config.toml
d_mlp = 512
norm_eps = 1e-05
rope_base = 29500.0
attn_scale = 0.177
tie_embeddings = true
lr_head = 0.00864
warmup_steps = 33
dataset = "wikipedia_en"
Each number is 128 + 32 x the weight over its row's rms, rounded and kept within 0 to 255. Layers, rows and columns count from 0. Numbers have three digits each. The size before them is the row's rms in percent of the matrix's.

# layer 2 MLP down (transposed), 512x128, rms 0.208, rows 349-455, columns 0-63
087:183109128107125079191130109145140108160192157187103164189132051150135131154153160088141173173080177133115154124190090111073088146138148213133184138113181077174116147111159121144123128169155175
094:181143113127139118091128110179083150104088122140104135120162159123133140105165117121115176123175127143173108116147135141153111174084154145144118185107147098129180096101103109118106095149133095
087:130157137069143111130143133091122164122174144182126107082181108080129152170112131117145069161074118120210081093134172123185139126122173098143107141144126188114065130073101097095050083193100125
083:123043137090117135158152153112074117104136128120106122112122069127118153103111109124149065124138179104106182168206119127101093134155172139150111165138061141181161133105125107077131168166084135
077:123195190098098069191197151145166136110123129182109120157096134155150177138160150130138092117103167186141125160195133101136098125127142188107147138141065133177090156146091089130138126163079105
099:164035107145126147101143120089178183109120101155112147107122060156075196121062117075201117127166129141141120122148094138093109156122165176152122138095102107119125097161135180126100121143142179
098:127101092188105151165117118129091225135157142114150153097102145167116121107119118130159055170128144139067135128085153158123100139122170142067131150117199116174166147123132198103167166100137063
102:107094151152093100106148085130080133078088164094144059197127098139127094158149183120056162118134117127123103127116105120099127227138064158111119087122110147131113131105082157132096112158176068
116:093160133115172136181112134121184174158120132104122142153138180168135170122138117122076158146133052161131147134110139086175141144083125105148132194097127155165084086156198159213136110143166086
110:116140161136144108155158088086134155138071106101085099147137168135111150138107090178142078098138111152080125106101112102078157094117134170080145141163085084129140097136121101186077131029096105
094:116121123089135128093120110132087122174103154141121123139117101163141094168075121141108137069060123173122121163128077198099042135159059182142117148152149145143072166135112151108099086147143147
105:125167167114143127140128117139093090100097127135135093150110114145167122121131101187118172148153150131163111117128072119122102156107074075086043139109115160148148151118128132096164132030172150
101:149152107142092156152130089133086120140112138105132192101181169108150147118153090101071108143121139070127116085127141099122163125117115153114097167180184177114117059143095135103148153146141142
094:095153142042099166204087172128118075169106114082149140116115146116125168092097061168106127108171155094111058104151099089154164099137126095143141119133069132136113171212133092112082183149105107
089:113097144138124113175144116092153123162171165067103214143119127140162191120108146171102156114129139157095107110145168118142040085114142169156103123116083162117102141117144166050151079153158172
098:095186087084123134104140146092068105141127128161144131158086087173149160112095156097140167099142186153151144112189164111105079149168087126111120158142122147106123147171113074105155101093145145
080:138068116116136062137121113119112097124113161133111103132083108151094194147143102056145122138201194076144146063167145143121099140134141104136076129105156131125102170144094159091140144185156138
106:181099117192077101145109145112099146104138118142127128092156138077149148085108163122100163128170141140170133092135157096085105151118100171107138175130106183085157110103111179152199129162116168
113:157159130077102161115129172181120118164108114086141080143132173070163134092141152139157063161151089113115112110102077124169139180133105099157103088168168137176118190167119157100156073099104201
111:148193155110209091127087144140058131133134108130180182152133133113102123094116123178147135123089089145070073116155101114137168146149182136126141140168164146158096141074115119137169187130071171
085:131119154125134080107176094096134122180139119136132110160135088173158160121163077145192137146128142129181188099165133102102060125137119200136138110105111117203153133152128066101192150182121143
085:138157122123133137156153142113154118094123121155119119175119086175129149171087063093137124124103131080121119122247166132121130095154163141146116143145133099172090189161155040085155195120146150
092:132094087135104140134119093107123131083090183086128139113073106123176134077123077109155126121143148121133114115107149086109109158121092148151139125066145138180105152136176184144208174171125173
101:088125118128091137179153145148094089101158114121115184080142144091114091135167127090157116126158130096106074123145129108144101133090108192126097142102160128031146179145145169114159115092134103
082:095164157172136112151093151140146106091146118133066155162120162139135099137077118113136146092186107101159121080173142167150079138176144192196064112160130116147104158133129118082094126176093131
087:155074144090129154107169102203093142133150144123087123072078097172111165101153122144145167039103165130124118122152134140142123124102131119140205141074128169123178146125185109086148171090045065
088:125134091129117152152104152163184122129146145149120090109113116086044176183138126189133127176142106093108162095106161092154089126141139121138163115093144135102156170129125126098131162138149136
103:072085147115170120131120128176188144121178161126156156181117153121209106097128087123161126078102126154175122115092159138127120132120104131106107140152107127171120098154124143161141197076184107
116:161144138121143146100120110188152150176128134109134136134104091119120134134087128123181074192123169140141108077154110143131139114150144140078121134073160049160108130142135191138140160095101137
076:172129091179118112160205077077133102136181186123136140131134041146142150148097111153180103081140146141115117122177162101129091139163162156157130122106115107153099131177131089132162142142160155
078:091079136131133107138118167111122125127142165107132059167160138122090120203132123045123145107127163106133147096136121118120065076137148132097166106117087115154154071103039049137132167182086107
099:089061130157108233107114130074111091129118137171065105130127158114129114126142140114106142052143119134105162182105146097131126137102168132128111122086147192149091124158207087122173133113146149
113:144131081132104097098153088171112099181114143118162133169181065153170165147166090074116191148089139121132169060198174125137139089120146178104147163127053065106147143143102134156130117106149158
100:151157119150083106113130134074133140095099087097102120131166111100152147109135046181098135062143162172103166084150136115116155138173129182136175130108168123149142162108089128134197154113142196
099:115162063123160125149186140147125139123133188164093116107104109193124126092148133143093148107062190115071125114107111111142199182140133156125133097113144161142151138108081100081071086138095130
105:062145114134077130086139120097103114098127128154158103113062139096112106073100118115168146114101150163111130119142099105117188114132088130188069152111072207128099104084127061068107106130094103
101:162153106110117169086159133163159128151105149123124160158166175186171141127164074143126166089124081108121133162143177155109124139113160138172110118110130133145106159179122174151138124073134091
106:119174146183096122114132115255092165125120095105076128091149175118162085144157110164133085146145159143116113155100197154175103124099123126121112082086204117112092134105137064154129116137129117
080:126142107113108156137115157125160108129129147196110150130098087156147174161088159108159148160125251122149112151148132141074077128115095122130164121134056098130087147155137068155201176187131115
088:139110136114119122128171131121162110123149208097134192157126089127090126154113108113106046133120119098135096185138174124100113105049206147146154115124144135101087149162137108092184134185144169
106:159124164133111133191126157085126097179133106051119107126100130137192174086123122130154080118133086121126077125128139135133151150122157112173082183109098100166087122112092153147162073105151132
110:124096127139146128102055115193115134054148087173177147182171114132156168128111171154134127121087115127127084145099120090158189176145132163121134080136080102166108126129129084114135119079034142
100:120145111090099075087134127097133159143131182161110122093121098137121151145105103108123071176143055119094118132151150134088087138085134173120073072146120100115122167053151195191097102198101153
098:069139100135133122085048173147134099108117163140174132120116178153086149114158084080083141164105146125124096109119157172131173168106126130102159137117124139181107175125124098153196092155076183
090:082197097143131108070122136165102115085122145121165095156155114193107121157157064141104154121117059093159144150150138142106143129093087206130191097126136092143112147090088085079142146110111149
091:104112149143119120089138103080156047138109121132130154122152158140130113194174080144135160165120115087196126136181154099201094134104069131163141097122073151125114126176161150156128115108139131
103:129077137173092136184125128199113114145156121103165138099123154110142088135202158098148104176122167114164105098122164169184212119140099150091123141142151128180120129174129129159143125155128108
111:089119154114038104154150149147180141165101156186146123154126133093146125206147168103164107146125156142124079083158137116134152123146039144063153180126056080087110140088129146137134129146113134
104:153088173169155164108131099113132063156118112142154165075082151120136159166130130124155074122165053060205182159099119127089053094131105097102125127109168130087143113156128137100170137137177186
096:139135177128112141152132137124176164137169106100135112147123103130139157155117098114174136135143167146134107108141148105110097134161148096144141166119076136138088126169110047134151193168111162
090:135129087109136130161184098073204179119125176134168142042167145079181137122165185124148082108121120116122121158087159116135063087143082161104142175113103125089131067173129167142114111130142130
086:141101137057112154134086167135119167109126135161138097159109152141188138153172140174143085137083118115155106109172123143076096153089126102182109145116096139106103133138130114142123124201094119
104:082092145125152138038101140075136153127075133108167050120151152123162144112139131115140151126124142079109098136156117166168123076105144162116087127183140125140131152166100127105121101169122109
110:099141163115143147081137086110135136147087188183128139212136132133150072138086155108150137133144087081134167084092146157121092168141100082066119114098091152065124132132117105192122105126074142
110:084166167105066102143141147114149105100043080080163112123136106182146141119115129091095128143101157077104107205120180142106156131166128120106102143130053164165149119152123148131115119162067126
091:119098130165135155107126118087103123155062122131137206103168125133160148136180109116090101106133094122089157153048089113087182117068080120134125150112208156119113159101174130083105132129159151
101:086117135097089177069108131155125141111149096149131136074131162135123143162156095144133059158193099131049156119157123151116127112058076116154108122139122158137144186179163157175140092173141149
103:107177135092132127161117166117213137144123179169114119158126155063160193125178112069109141146149115150077119166145166137145134135146188149195053064170125169134096173146134122084129091139089130
097:159171171116121144161107173174122079109098118138105143128121187122134105120099109098158123110100083096141179104159139072182134177103137140143162160151137104121090093201102171164148172076131161
085:113161125131169157148119195143184151092171122118135156117105154118163198097136117151134148146203158158087057126145097116037077108129123157070110128164119117132118077106074112133109150143081119
102:069105097144147141058102136133081150149161156145057128137175082132117098197151103137111091059148056166156142077094107102162203124125141099130094181116107101132142158134079150130141123201160117
095:106144127098061153128180161199084051154098125158144111152079141152124103091133146103018094111083117182135119136128109097126196138157117159127140145090119146084138140112147085108121121111138135
094:191043165145143193151095060206115147114117170114135085090065091123114102099126101153111150110186143097090135075142130077124159101103158133106104122104136129101099112116158078120105066093115138
098:143105162181127104180167098166188125162118119140134167067093141148107154154157156154112105128148151072142167125103142106127129133158082131120166121130122114167061153161202072124175114076118153
106:087099113095086130085086070213133139151092092099134124150143128102197138147136114090154177076064156169077146145189148143141136172207131162087083082074119136152129108141156129154172125147099175
107:121079119160163156090112141120120097073096143125179138129088115102147085113144080148093073154103174115193088156094081176094136156131149176192051174101060187120081108106153133097144137094155120
095:140096146140137131114110132180181102068157144160123124088084149158143113139115107163205177143205157088129146112147178095107103162086085168158130159116174084147071167136147150139131104157161169
107:165095080130121174099165115097080114106104120110114121126115161136144160108141092103147110101153129046099097157150168146197123156100060133142098124100040153153155148055115153109164154135069088
104:094158113181175080117159123117118188155060166113187141106139161114109107102106166083151136087100152138135127167100175170134158101145084126100183140120109145128130149145123105156166097108144137
098:145104090098098149147156125163069196081127127146113128169169186091151093154116164170111108154192139108095151130107137117102153079079135106142171140099090119119153107123109200101113126062159167
106:116162163128095105114085039095104159138131161091144119184143092177106140147113090201150166085163150105108155112104140108102144144126159141131177186145133095182095165148073190130128116145157187
103:082198087097089139206099121087132141120133120125147108100106080129168136158157175077139131090110142179179132111139142167140126143143061080116179107138119082154121077119127178091143064135100132
111:053092142111098069144097081152115097137085184130105152088151161153092147141164149131129161106154119166164164126087178098123112174101111105139139107135131122081152053129151168126144180117143172
118:140065100129158113114118063207139170150160111149120174104098069133149121128035160112201110130115151171124076093178070126153103144124138112135140088124097108141176093121083107145137180107066084
114:113170155076162121114148176093097121102070144086133160122158189136090120116189080176140182093143138153139077079107172095102149157108131165127151085070116167159109093151132191132104135131091067
097:146173174120146170121105129215063049087108142085090129137125131171080101213094100149110094106154113165146073100106161108141106122184100093142109132137110173119115152107148108136063157094147132
099:108092104174110106110073136084132081148127179106182127122176150137109148108122132102208158124155148167172121090071128096054137173140091135089151164131102102076207137081145110131140149183139189
109:087116152146090185100077138118129079134130108152161105191104072165121152083083067105126105139197161140110100097149130188159080141098113105144103069205127166153120152137116211117136146184100111
092:139109088097136110151147189142122193069120146114131062080146117071053180136095062172098035141083118118125181117112113126153163137150123121036160122066134106134157099144073156105087110119109138
107:146118138149140176112083176165144154163152131148129164121087120074081158182135105157141118140122170077169178091067114096139102122135151104134179155098155139055051136094121075083149136101160116
102:123189133102139131147097133137156146107119156125167128143118094123153154120172125093164161165136147103107106110145070064120164138145102119115108091100121135058162135136092090131151046127107145
104:055116102133194129152152141108135128128078163161114154127116151079126113112102066137166120172131128160109105100125162096207097122161165122152109080183102143124146119132116127124155153154138125
104:114109116122141149154165132100144204112166135146121121190156094105159106156098121142086154168111089121127095173161106143036130112159135166079120113118085093128146112083102162217064091158125173
100:133122116148111133115124121121178096147067137149093111110096068154141099100101097127096169125115126185092139151214132114140145137131143132134114141147092135172103125154126138144155092110208124
098:143178115115075106123091150104162135109093118152078154143107129142115160139093134118189131088097117131143046134163096141088114020118107156097169098107083149161067108053136151096095089213127128
100:127151078096120128116116151191101187131113131145132182097133111115128108126179105135104139110140097126133116155110110177163131096101141110139086136097166178064101184133177097143114131159095097
102:093099161103127100067135104219106138075117067161143108084173111111170094213173136141110104175133089070127116133140127101146117193140097122135097123139141144092098169141132098099128165079104091
089:180123095112127121126168127096098130143131126153140106160083062159160164142156115125134101150143164111127134175195149115117081116166167187152085152126129145152135132148147041170156095149121124
091:168110135067133160158095121154130137130130153164136079136128074116152118165143115177090167107154050212122079154116151172138085098144172110145125120089160136110180145138158120101140094160111121
095:120175121135207185147152133072066156116117151155161140142114105135129117153175131145065176204107165125176102142116117132120116156165131098080114115140129111148150140105174237138153086102108155
091:081119157113177149127110090033123137142099131121071094143128126161144144130081139093153133090120094164126109102117166115149150114095133140151105100073096125168081112152127127141108128095107112
100:095085066089078091124124156160135151097179121076146126109093120133107156137123114086133077131114140098083103103094181111124132139098077132125114107114136118174116125137134196212185210142194060
122:113121173145155150149133130132190102130109111044072120158128160151101176083169089180115087163138083119090100105147127135107154132126123119144123137107133163153087198184161164174189121103130110
108:131128128125157161116115143107168117146102102144134112113120125140115134091156104134147055094104092114095053115120109105148169112093146183154179146114202099124125123144177125104163147090145125
101:079135121139107135105097082126096153105126149139137095131133113104140154143175126143134193142167201159141120113062122149152120095082119188132149143089155099136098150187137201129104059143157088
089:175073127142143152101098121122149109114087141134140084137149164141143122166100133134135124129124158085144159132132079101106149143139167098158079147127129168158099183104122030075126160146185177
096:126117120152135114116142112067141186120146141147107095127109099173181100060124179103102068167077175121110062142134110153196090112159113099135092108146146116126136125116081146086142120126142113
102:139132088155118067126120152145128121129147110141092189099141138109127118152146133148126118158116078164093090134147162177144170126194111155146085184154153098175106162103116103148165161100090121
100:201092119098122173099118043155130110076166131124136172204129140132161154127158126124133142140159154141091144120188123129076082150079163107109101149094147101141145156128147164121211123165080191
100:130100106145105065095122091116096117167106128115121145119186149113196115125156103082131101150138133150148196126104152148141159120059112131152150152127095135118149114097096127134130137141127083
114:098090143135191144195160117131133219130089101105105137107143178128121193151170124153114123110169162141143123166069118145155101091111123137222177118088163124144057099159220142156109168120167095
101:082067114074145131114150082081113090154095145137134126136116102125170151122101101112119129092152126180106098151148140116175080129161127123132199073077108151113124096093192083175147160113138123
093:138184143062125152127146109060158078191093134133101128160110110134127162153128119167130144224113100099126181100175111151118093151132106156226151148170151107169158105173122205144103138104094117
097:137122173140139149116127074114108112089127115116100130112114122119125079127165111137175092133156129167121175105096071091100166156127135152087150179071162113175130146119104125100195122178108161
090:106099098128051141127143075246139082145131109123096122195140117156130121116096064123137132125104137129080056072170136140134121155125123133101155154084145079140091117173200145131153168161128126
104:100113118116160165105104076109137110224122173147168096107175117121130072126105136114133094029119125128117125089106135134129109072137106092117141143072088104064074107176159130151117112099104101
101:109106107094164141150126133184156128131165104151112128124177129115157148136136172127085141124138119166208144111143107087204086162106157083086074127139111188154088122165128123110085118098127188
# layer 2 MLP up, 512x128, rms 0.205, rows 350-456, columns 0-63
088:126127166137128122137089111139116064096175103086087164156128095117136126179152104129131128095156159116171102138072121127118150120149157090073148157176104082151193144078171120157144162101132089
090:118126117153073161139134097068103154101150130155128108131078172156085140146189109065085156113203107119082129116136119144097067059133128086127145119098113112122123175151163146145066084134187097
097:132169123155213109121103147126148054109225103104106102139157190153154100138120176145094094108134170110099146137129076141184097088151086150093192193165146111065136139162168173140124137162116163
088:097096125198086191087136151114129103088056124105174134128108117122165083089120114103203130162134134130189165103079138117207169119101070098119095129142171136163153070157170118140178133075095160
098:123184088145147078150100159136087123108115137097147083205163146147180182133085151149087141135131164173083147209101165087070168111172123121203095137108190144140130113126104139108092067131128164
099:110138171161120170189155128159119123122135069139138110203126078147084111119119136205153155127139104135121130170099099079125110085154132130172164124148101109122149143116152050135096136090133140
097:152165126137147133127116156144181120128106090107076123045112142105145127150138194192179119145080093166177137178112102092110167088170181119121087124161123116146093114170135114123122134105127147
108:091167103113144115108120087157121118125137124138151140134116118135106073091205143123135160176139132105153175063102136140182104131133151139148146129163119134118094148117172130174116172181100133
109:176198146141125110121154174086094146101203116111185151111158116170146117096173114110156123135136166068126118126170185107110081158138171053091095158136152142142144078036105088135119097132055107
100:137082104140151163127115178116114176091153108134131152166179158047136104127133166203168142080083109112150114115139134080162052116137128135152143132103071163136126113092102159170105142149085143
099:165079147129104178139129148101170130161143092133076143120125186136187124110187189093155114123115149103097146163113153128112091181153070095182125155113117181125155081101149142088137133102096187
111:112094101085107122099165064130137105217086134070123151154174140123148070118067204154139139064061106163105094202100107078163124113120146131119107146074105135140138144107107171079084130109123123
097:164118131160104119185186018108143135164125088092070173131077147128111138125165172088197132138120178080074140166128158066136164171166105143126100128157099116142194147124095166149111118100146124
088:148175072157129145117169153167121091188093128052202100131128175158087069127150159110141087142151125182156026133122142174087139175123171104091120157182110151129135131120144125109163152167112113
094:158167105098152091099137098105175184093206146149166123158113155125090150128112128157160099107101094134102117139109149117147106104200194169163086163143194087155140186089073152132080071130132090
086:097185158156130032106142181119178092166135113097150152111096153181116084148109126123132171126172119083126118187164106140155129133144142168100122112106092123124138095139085111107134036073087112
104:215165147157150135130103071154128158166106113110119066146177145084061164109082143159115091070111121113102127156151142116172179118141119113115080053131153122135142104131139177127060164104170096
101:112120148180124161145194186223163125083149114126235132174121135138168122119187183120161116112165139083122137109137094145098129110074137119124203149158080109096127112097167088144203118125154162
104:143189164123078118075089133161153084143105112130128159161110126156157103100139179160084170130143127167126073136153069152144150062118118059152094114130136103072128113165140084165082173121158135
103:167127152108124085078184105109199156146139063119111121159096173167118119099121148101123162071145164084136161082107110132094119135075112133167121106178121142091141126207126145139127082166068082
091:127151101192098153105130104127129113103159139168192148127151152120135187125105138115125118117091129069150118142121132064080127132104093124182158143127148065077177174133110087149089193153052071
085:133133136122175150100217220124178109172132121179135099143140161097067156095139120083109155085124143126134116170097142116142108121113110175120144185183179133172191089182094069132093114151152106
105:155122099116181148168130146083157053128140054142121095110137070105054147130187110146132125123108126095058135066142098128189219112130142154094196160124084112131152097133148086113097100098189122
085:121111079194155083160117155130071096155101153134136095115196130176143147142147093179160107180094126119155143098146146096132138139148081121114179101109195118138142120153180165191135174106125158
090:131100138123142193129088153138124152160130104097095106101162145101089171164182143091120095152094058113102171152137101105161128140134160091079125124170127191090106085089096146128093062103116095
092:159170115110144074173125133098086158169118169133067095158132092121109091176117133158078104124104150123131122112163099141107137093146092097155117077113181096100127132049071140113082124137171149
105:164161143111129173105147134165106136140124151140105140082132100146171077066111147125106253050097133221157133135053111145135144107119107163116117131141158113134128149075125097117119164096101125
115:139148061132075111136122113112082073172124126136123146127192146116156073075137156123157133154128131065117101149102158141143173133077099134145158180139064141104120125068118097113147094130065122
092:150140160145155070152118140151082181176141101218135099122115207134113126134120127137149133102112178047119171115069115093172173159085092088159139171165190140121158144135143150129117084142121109
083:141134108133135125168163139106196121173136192155141123147102080127191096115173134087084111152124135090123135140130079126182167057131125108186183142106187107139135182109137144112132148120066145
094:084145150078136075123109136138126160096153140132117101104101149114072145135089137146159174178101172168083106149127146138141128158185158094121156069220118119177189147067086199181093106170095103
117:071137096113133095132150141131169162113125177148125127105150146166074166145138087154107112104112156112125167182167127123114141093107121086145107136129107156084130112201139147118109076150089053
102:120164037142136117150142142085145101143146136122133147099112223110144089111146131130107106100133064161113148161124136163134146166176153164094123091169189106091151097138077216129094118089129118
106:092165128123148145088135095086126135105118126104109112092123119111112158147147159209148104082121105109093122123082088166097136108125054096109181131131123151136132094104176105081146125109138134
105:116134117148135108086124082167145111121147109099128073153133139147135068137179172155147135191115114160144117135074115161171140182154114112083140227059168126140135135152113136130059114088101125
097:147121168119124110210116115125116119103168096135094092129075031088115198170151163097101074154166123151154154072129121103143083115155056130123109129141141111088131145087105138124146156169141110
097:116118177098114123097155075078147133113177110133109109108126114105135146045121152178130139131131095132139120141138137104100173081159171103134096148120160169118152178116143141131165038114139108
087:150128094129119136159141121103115128143151057120148110162132158110126074202104101144095145133117118113118106150117134128178124077103093159118079164077129175117147096085108140113099151123213152
087:146122094089096146153137077122120158157116187058161118087104073127085179155157121127136073151094097100145062143119108198174122095168143110135110101125193173150145103102129079145075158101107150
109:176171122187148117115081166136120166201107138183092156116195163131099083145130182100149178139127143153119142175096193151120166090166119144081138128157126160162089054116146172106084146151113086
103:152069085098130140070132152157130183148149091159102080058108186072167160128165141109153101145119112131120200095146091135108130150140178128123116182152122126193149117027077130147139132143125144
106:100144180118164092145204117140189142123180133168120082131094153161122086180141143186097170132158159189152119158148125139128130108142153074109125116113179114079117146162090136085120123114102094
092:154139157101097108213121165128097130119129095131165070161117103144164178138139211135193113123211138116144049138113185118148148100107135114137087128164137096125159096170118215114095137084129090
099:064147160100151148130170140125150102100182098115099132079108138171126067115129172061152168089122119114120130097123130152212076080103128110103096048103112172116131100148135133160098113137137147
096:148059117116133083118145170113153153141123162163101168118110104146121170131104132166107124110135134121140059093140063173118154121144149131136085114198163123077133075154133148086085152119167070
103:127185172134105155151150182143147080082062160086182112153100117139120133159082189099111093147091158134106156177076117199119177137160097089088076092153098110101130178111175091141144074171154130
109:126069102149022138143094151096126124106138156091146110090093103150107099089202191054163090166083112112122146115169152133133086101086067066112123154146157109142146104099130131115142150114122104
107:100126169112137067139148142093169109084127065129119115139116145069097159148063155088099107084075148115163110094105107138143210116114172114113061160180141106174148150098130147136161132163100140
102:090166196125110158054187076069125134104116092089127073170152112098118154115124112114127128156150109153159116072119114131121081164115067120139144171108130154114112163131150118148123171171094117
102:159170124158104174115136138135123121142118098148152100096110165129068081165168092092113166089087126120145172133187122129094165065115166164101150096156132170159155113125153091171175153044129128
085:096149174122148150163127127069106172164134182132128095167165150204136128125128167177194100102080143115167073143117136098130152095093166134152100172121158091168113079116129122145162122178118057
106:169141072080132110122178075086140142078113144083189173041119086097115146118121116128115094062121163122100182113169170146101114142154174114106092140139103161104163107129176144082119121155089167
102:103098063088103077116083173085149103157126143121119208134151074170140159118143097122140126146070164147113146104075085145141113153124136171129148126155124142092135108076111140149165135141074148
111:093165105163111126161116144154139087085133165087144178150105152103084126139128104133105112064124169210181146183100092061128163138152122165099137149114122154151165125126133091156131111090124123
102:118169109094166066169175134098074178117134108139062113099154121102150148143107146153153096118101106068163115113128092062111165104197165105122118062163149111186141103143109165166154149081129082
103:167115144160105113139120206114159143120137167069144151091139152109148125178143123088141138171210099124108186175121090079093106110126105071138197179159098150124145114140050112160098127177161094
096:217134148129102100093096092125091098112068083064130116096110115105108068090135182100187113139111100113180121092073124054119101132156118131119188122145145095065139104095136083118068120151139149
106:141127147120143122125156139115117105114178131140149133110079071188139121121148089107169171090152171135132147155119132126156062123127115108066109164112098116100145117069111057110160105057108125
089:156105116126089133090101182116085143129153135131125087118100115107083157136136087178113067151085118188128143095162111140143127119094137134130183119155107136119139175130181112155096125138197165
106:120141118149168126114140126084141170168151137126148126135105166146062149130096165120162150109061112153159122084118105196108089131135157129130105174086191145112130124156117170092137153095130140
105:164113141124121099148109102126134178113115139125166164115158156151150186133146127086213161146133088103122063112111132179138084107166104089152139158134193146194134103136141181161125117134114101
091:159110137126133115134168139175196079185147052198074143072158126114157096178104155171169159162174140154147109139159162135144169150141183133104107095064203161134137166137181132140090119152084124
101:082118153114165141124123210122158106118119103092098125136151093069109135069192170155126153148126114117170143082070102146133156117128088076133129084176175142098176134113138126186148125169133113
100:149128101161139101088137078142124130124121136077110079072147133103198177160159207097131136094148156105148106135162131123129150130110171063062095129126101153172147104128138132137126143098114103
104:160168108165139127135170175047187154084108185127101155106112145135128128168133133114139158047058136144130116119195072191095159166132141073095111089077121119083165094098130116147078158117111134
088:086097084097168090115143105107197093118116120167105107101073121083177120098109126201148094141164109174177163122158135100152144167095084085128110127142179143150095164152106127163105125160139107
108:096124152046129159116149127080128153172090150124106127144118165140122128168141178114124109125074115140124141125168086099133119138189198054072118162138117130079122148145080167153213140130133170
102:124121189089143159131098133112141137151169117100100100088122107140113105137162127095088120140128129135112169063145162120130153126106136084133157108121121091124105084134106187147144178179088134
089:127168167115135144117138097128161091173124151127149084092111087131048109058156130144172105111099154105127108112121136113135130182187084170155100158156124144133106138093130046161127082154102084
109:215067144127100098097127157147109129148141106101150118099167125027126131112128112184142139087131155089161120107165128109073167132175113100183123165100132115078135100144125125123126157109134127
109:148126103087087124144105157052102038135063140140181084104070147123130129143145127106101150087165113112121111156135154144156107088103178146107167179133122145156162136100136186106124132128133130
109:142044133071122120098189138118144109104163200146137121143186063112148186111096137159129135168098107133108141104154054109172126093112075092165198120092084161134121100149093123159129150128120128
114:138125113155062118105115151127133144099090142145137131142164084138092118081160134152189117145079180134069124119141153158109176123090163146139117195112104070179158107150138101193072157120135091
096:148132139101138121093142148128079129148128104110110171144159115082140132164139111164204109096126153144155131172125127090073118137205144184146149113104052150155118145098107122126112076167116132
098:112098094160127111123164099110131096125144205091148124145160156187132119147177076106133070063110137148194180118109119108128085113136157090084153116141151117087159120103146060097111099144116130
093:132188185141116159122124136120157178108095103134168068056127186167114081107109184171099157135103133099133116153104157185136105191134115120118104095159127148134090112104155122112095099096122079
120:161149182138140125092104071118196141134199144067102113108192173124062115166125128102194176101117135165086098140127109147100112133148151144181149135128106096113115077103103144104165179116102092
097:129190094119112075098138091121138125192153132125173171134163073102128064147057138117160118179164116099144112145057104063122121067130127107142105152174166145172137168120127138168221083102157109
103:094100115141142154153103103181145120146150130100192155096044188160125176115200136108160132244118165138130118092083123140162114125130205097142173137142114165138147077104164140189141123077138127
097:138176147177156128077107122108154131178106103170118088201108144134080141135145128136077165126120080111119094103171087101161138162155166082139103112115144131148135121120137090187110165098212108
098:091104077139108177050149132111108110121144127084140139143102113085122116127166163056135107134122131121144140128137125177066144074137127104117129156104123116138173081153167120149191138094090100
101:124128107168137107174150133130166115191094121072139110136071163100077097091141122105121149106107161096173137185129101142118143144120094125144190114128143103140110116125138167197148152097139129
090:125151132099070148077141171091181089112163144129076158118117145120162147203126144121164100151107083162150116144155120131046134110206133155173116137132124139164119117123155186150136081118122106
107:081126078111135166106126114116130094135172084138113111128147144106139113195176120125126186145115105102182178136111184073064145131184116117074130171138135083115165135127117161205160134155116167
102:123160150139153074153113143110126176181184144156140205183083137173153112130080097130218154133093127115080163107103086147136078129113092134128143157100123113149118144128117082091189137082120108
089:175149172114142130148107111160145116197148140126128169140101081123031135046108180158153112133145148165118144092088121138086099053097166103138100131133053158181160132117153183148179103143116158
102:137103123149161093159098076068098128166129134093128156118145124181094162096180138095134157108097096136146148154100126120103158144078158143178115099111147089101124164157157076135138114138118134
090:118148164098164076081063084075125142162146147194099140159110131117150087102130116059114129136112078165181101101145068173145082120122126146088137127111174113085127173109102101166117080139169090
098:153153087198123152123120095156177114117172172119205143114126063129064194140080116152152122122108153109090124149070108184169109117085127158126114103144177141150107158122173055096127141138145117
087:171191073179061112135147159155107134181152067109136171111152141145099104168165140087095164111179120131149158164128161156106116146117142201096125129142156117122097112068100144180177162118121107
104:093117103082144128134075136079119100135105142105100056125081121130098130112074154162172142117112135114115135139116099099160193086114121172160147156109098121091130193140103048073138057096148106
113:081112142181150119143142101126126133149120096096070124141173113093069169149176155111120187146132109087101121054133182192143159109147124153101101160184110198120132149122171173152141145129144105
113:148139110135153140081115129120171107078109121142125140078032146060130122152136133173154103156176111093140144159130167118118115132166121117142087122136125238081172161083186124074099155137081130
094:115147106047061184079158080088171085119133160147158151119119102125168170160085114127120198147107176081123145197138104105197157133126070146138195141154144111142086150151093136122156078130160119
093:106102104080115198158147098128121107129126111061107101121149090160120132092140149120144106158128133130112123139141082097090132180134148128132114065091139188125172148117087128157076165122082099
093:166122089113076129135157095134109142095136165091180113077122148042148159125116147154140102084131133127080147102071074127157135079168126171176129145154134068087199137064143172132095041145137155
111:141104145157185170154154037158137166126134113132115184146109129119075078083169200142079154128127154119152134173121124100130158078150085115101133128113116160209108139136078096164147114128113162
094:169096123175156145118175112166145164060055112131124153102126148143073077173134132096135158071166162120149166127109138128088146131120116072089114121148151123112123123126133123092141174119101154
112:133109160129205117134168118154158120144115116082146097118134172209104134107113149119118135130162209201152107160080094091120098108164114103121145136140179153128113128089158145120101157101089148
117:106164155145169114163134101134115148102115149072163151127118110087122168142123139141088127191143202143173124118066137126160179130146114175162140114102111178111137107139139184139134125130137099
098:133181165136113153100109183149179124113178112124159128115153175099101080162144128137141064189128109088171140157116030157163212185088089103119144088180135108108126099155149127105105137112115141
105:105138133190102117149141169110157170087098131091192116060146179131068112152146115126108088103065141132148169177103172141106167146125169147089152139162091169103122108145145164157194126145111133
095:146101146108119153146230126133136101132130056157091128090122074166101124123143145173117112097125087124157082142092205135106087148138159131134109110138101159146164172063144172183101145082118056
088:117101148127164143139113128102157207155118087119104116127139151143104092129109134151149136150138145051134130148163102150114203070142116137187150162115125095091161145127116052114185192117115147
099:104072100117069073129130151137145143124149075166138118149091131089111154129129168143189134129127133107165098139055087119197176128141182064080115141122152112124124063070142142107131098185106120
106:081180102131118143104163153114110146074173076069108117055123110108152163173071154061126118124117120138146171121117153157146104104159135123169131158142156112175140142126145101135140177160062144
095:146119145115045106177142124155096143165150100129137135180152111107106183124115124112076121085115133102140089140170206125139117121127144112159116116148160112110110143073088108171156140137099143